From a checkpoint of a small transformer trained on Wikipedia.
Size: 16 layers, width 64.
Architecture: RMSNorm before each block, rotary positions, capped logits.
Training: a variant of Muon for these matrices, 103M tokens, 6293 steps.
Each number is 200 + 30 x the weight over its row's rms, rounded and kept within 0 to 999. Layers, rows and columns count from 0. The size before them is the row's rms in percent of the matrix's.

# layer 9 attention key, 64x64, rms 0.152, rows 43-63, columns 0-63
098,205,201,229,220,176,225,215,251,140,191,179,222,163,169,235,211,223,171,209,181,213,194,157,238,233,138,212,175,207,163,230,212,201,225,202,188,161,203,152,264,241,152,178,247,222,183,196,219,203,219,189,184,216,212,202,184,263,233,240,175,188,219,239,140
109,191,150,148,165,176,194,223,223,187,183,177,244,179,176,202,155,197,223,153,189,172,204,160,197,187,259,200,200,207,178,182,228,236,215,226,164,218,248,248,199,228,213,213,206,210,168,256,232,146,190,185,154,188,193,161,169,230,189,194,143,154,186,249,230
097,220,134,175,164,170,232,194,193,199,203,181,157,196,212,231,213,195,224,229,196,141,126,217,204,198,205,189,193,183,229,210,232,206,180,221,240,237,227,204,171,167,184,239,189,210,219,142,185,157,163,195,186,148,192,251,157,170,195,159,144,168,173,191,161
138,213,238,202,207,147,177,186,196,200,229,155,156,136,233,188,221,238,161,189,229,206,222,222,182,248,143,214,187,250,190,227,218,225,161,161,220,199,208,151,273,256,203,197,262,218,169,164,201,221,210,155,215,176,197,227,211,212,200,211,207,197,212,174,217
129,206,179,181,191,218,206,204,231,202,211,231,226,254,185,249,224,247,192,243,175,140,169,192,222,187,266,208,198,142,179,187,225,199,230,230,256,191,187,258,161,175,187,223,154,196,246,207,193,197,176,198,211,168,182,183,211,177,163,190,127,207,216,151,207
132,147,210,202,234,209,217,191,172,193,210,174,194,170,216,247,176,180,190,149,239,180,167,192,155,191,208,184,235,181,162,210,213,205,195,229,154,228,194,180,203,250,176,168,234,202,179,218,186,149,244,286,181,188,182,245,193,141,249,257,218,196,222,183,187
112,183,218,193,232,197,158,235,236,219,207,202,185,181,217,201,158,252,184,204,189,212,160,207,226,219,159,214,165,232,148,215,162,245,206,241,185,214,205,246,178,140,153,186,202,212,199,214,158,170,199,266,228,189,196,228,197,222,233,272,238,255,221,215,222
105,201,177,221,209,179,178,215,191,199,226,235,200,183,218,196,191,166,194,239,201,220,187,199,243,183,175,183,198,174,231,192,151,254,202,234,133,210,219,157,167,213,201,247,185,217,196,191,207,231,245,183,278,219,158,206,227,237,206,275,185,203,190,198,287
113,232,175,217,273,186,189,224,164,207,184,268,163,235,208,165,192,203,223,237,209,209,210,180,164,223,177,144,203,161,244,214,221,189,189,218,248,156,191,211,244,189,190,212,143,216,200,263,215,244,156,274,203,196,170,205,208,192,192,210,173,180,201,202,178
123,171,224,213,208,233,210,199,246,174,165,207,220,188,201,151,194,218,197,194,190,176,223,137,246,213,243,227,219,252,245,185,174,200,147,201,168,217,217,210,173,226,233,167,204,177,169,184,219,207,230,258,154,172,173,203,202,188,178,210,170,212,105,225,159
130,208,208,222,135,232,206,225,181,191,169,237,202,226,159,227,246,203,159,215,214,223,254,165,210,190,205,190,200,207,173,236,193,191,175,220,215,197,211,192,217,162,238,185,172,149,225,214,216,214,224,251,201,156,200,167,214,229,218,119,259,135,207,151,197
133,164,216,195,212,197,215,200,209,223,206,221,208,205,131,155,245,236,180,216,208,239,240,195,199,174,164,174,159,191,203,220,248,175,221,175,169,237,204,120,226,243,184,250,196,209,182,199,168,214,182,209,219,229,189,191,166,188,239,197,119,141,218,226,186
134,244,236,219,218,196,189,238,178,185,214,224,219,157,170,198,193,217,258,142,241,235,229,205,204,191,149,217,163,186,227,257,177,258,165,164,192,137,165,204,199,132,221,177,179,169,215,185,163,191,244,230,210,203,214,194,224,196,192,215,154,227,210,222,207
110,198,246,195,166,242,203,213,217,238,198,213,187,214,231,214,215,175,172,257,205,172,226,253,208,181,184,204,149,217,215,237,251,258,142,210,203,202,202,207,257,179,251,184,177,203,175,181,254,217,205,148,194,234,122,187,195,195,219,229,175,201,236,184,216
115,160,228,248,226,210,202,245,201,197,195,218,231,206,243,195,198,158,218,216,190,138,227,138,188,228,250,230,185,188,209,188,218,240,176,174,139,215,145,186,224,226,210,218,237,210,182,170,203,221,192,215,204,150,266,221,181,224,240,197,164,224,230,248,170
122,252,205,240,211,229,160,196,215,179,205,216,218,157,207,209,249,213,142,223,210,200,215,256,177,173,214,184,219,260,177,257,174,226,177,207,148,203,215,181,224,226,193,214,203,174,235,217,247,233,196,216,152,180,216,229,193,206,255,151,205,214,191,267,160
118,186,171,225,233,177,188,191,223,214,193,245,209,167,186,161,204,259,221,194,210,198,172,197,185,130,180,219,200,245,224,187,204,152,171,247,226,221,208,138,164,174,187,234,201,220,238,221,172,185,275,207,219,230,172,217,252,181,141,194,215,170,218,244,195
124,143,216,185,212,207,196,214,215,230,283,218,209,189,172,182,150,187,203,168,171,208,202,191,256,198,195,213,229,158,196,149,200,164,197,158,171,226,165,210,193,189,221,163,143,169,263,235,215,243,171,202,207,195,185,256,176,188,154,186,179,215,232,161,225
132,157,190,260,209,264,180,183,221,160,154,163,136,236,205,208,235,228,210,230,176,167,231,188,203,195,223,168,203,189,235,167,258,153,216,195,175,158,213,187,232,181,223,190,201,160,162,211,209,169,211,230,245,227,199,198,181,191,192,182,213,256,247,220,230
130,247,164,178,249,197,214,160,161,208,255,190,178,213,191,232,211,162,183,147,165,170,273,187,185,190,274,211,202,288,194,204,236,180,176,216,204,212,206,204,171,162,164,157,172,201,192,164,239,210,173,208,210,185,201,213,167,191,165,193,229,196,183,189,196
124,192,228,172,199,223,156,173,239,195,166,183,236,201,179,177,208,195,227,166,120,180,231,162,166,193,229,141,200,123,243,224,233,221,274,225,209,184,176,216,195,162,217,169,155,157,211,167,194,226,208,201,245,212,217,218,181,198,180,223,205,202,185,199,173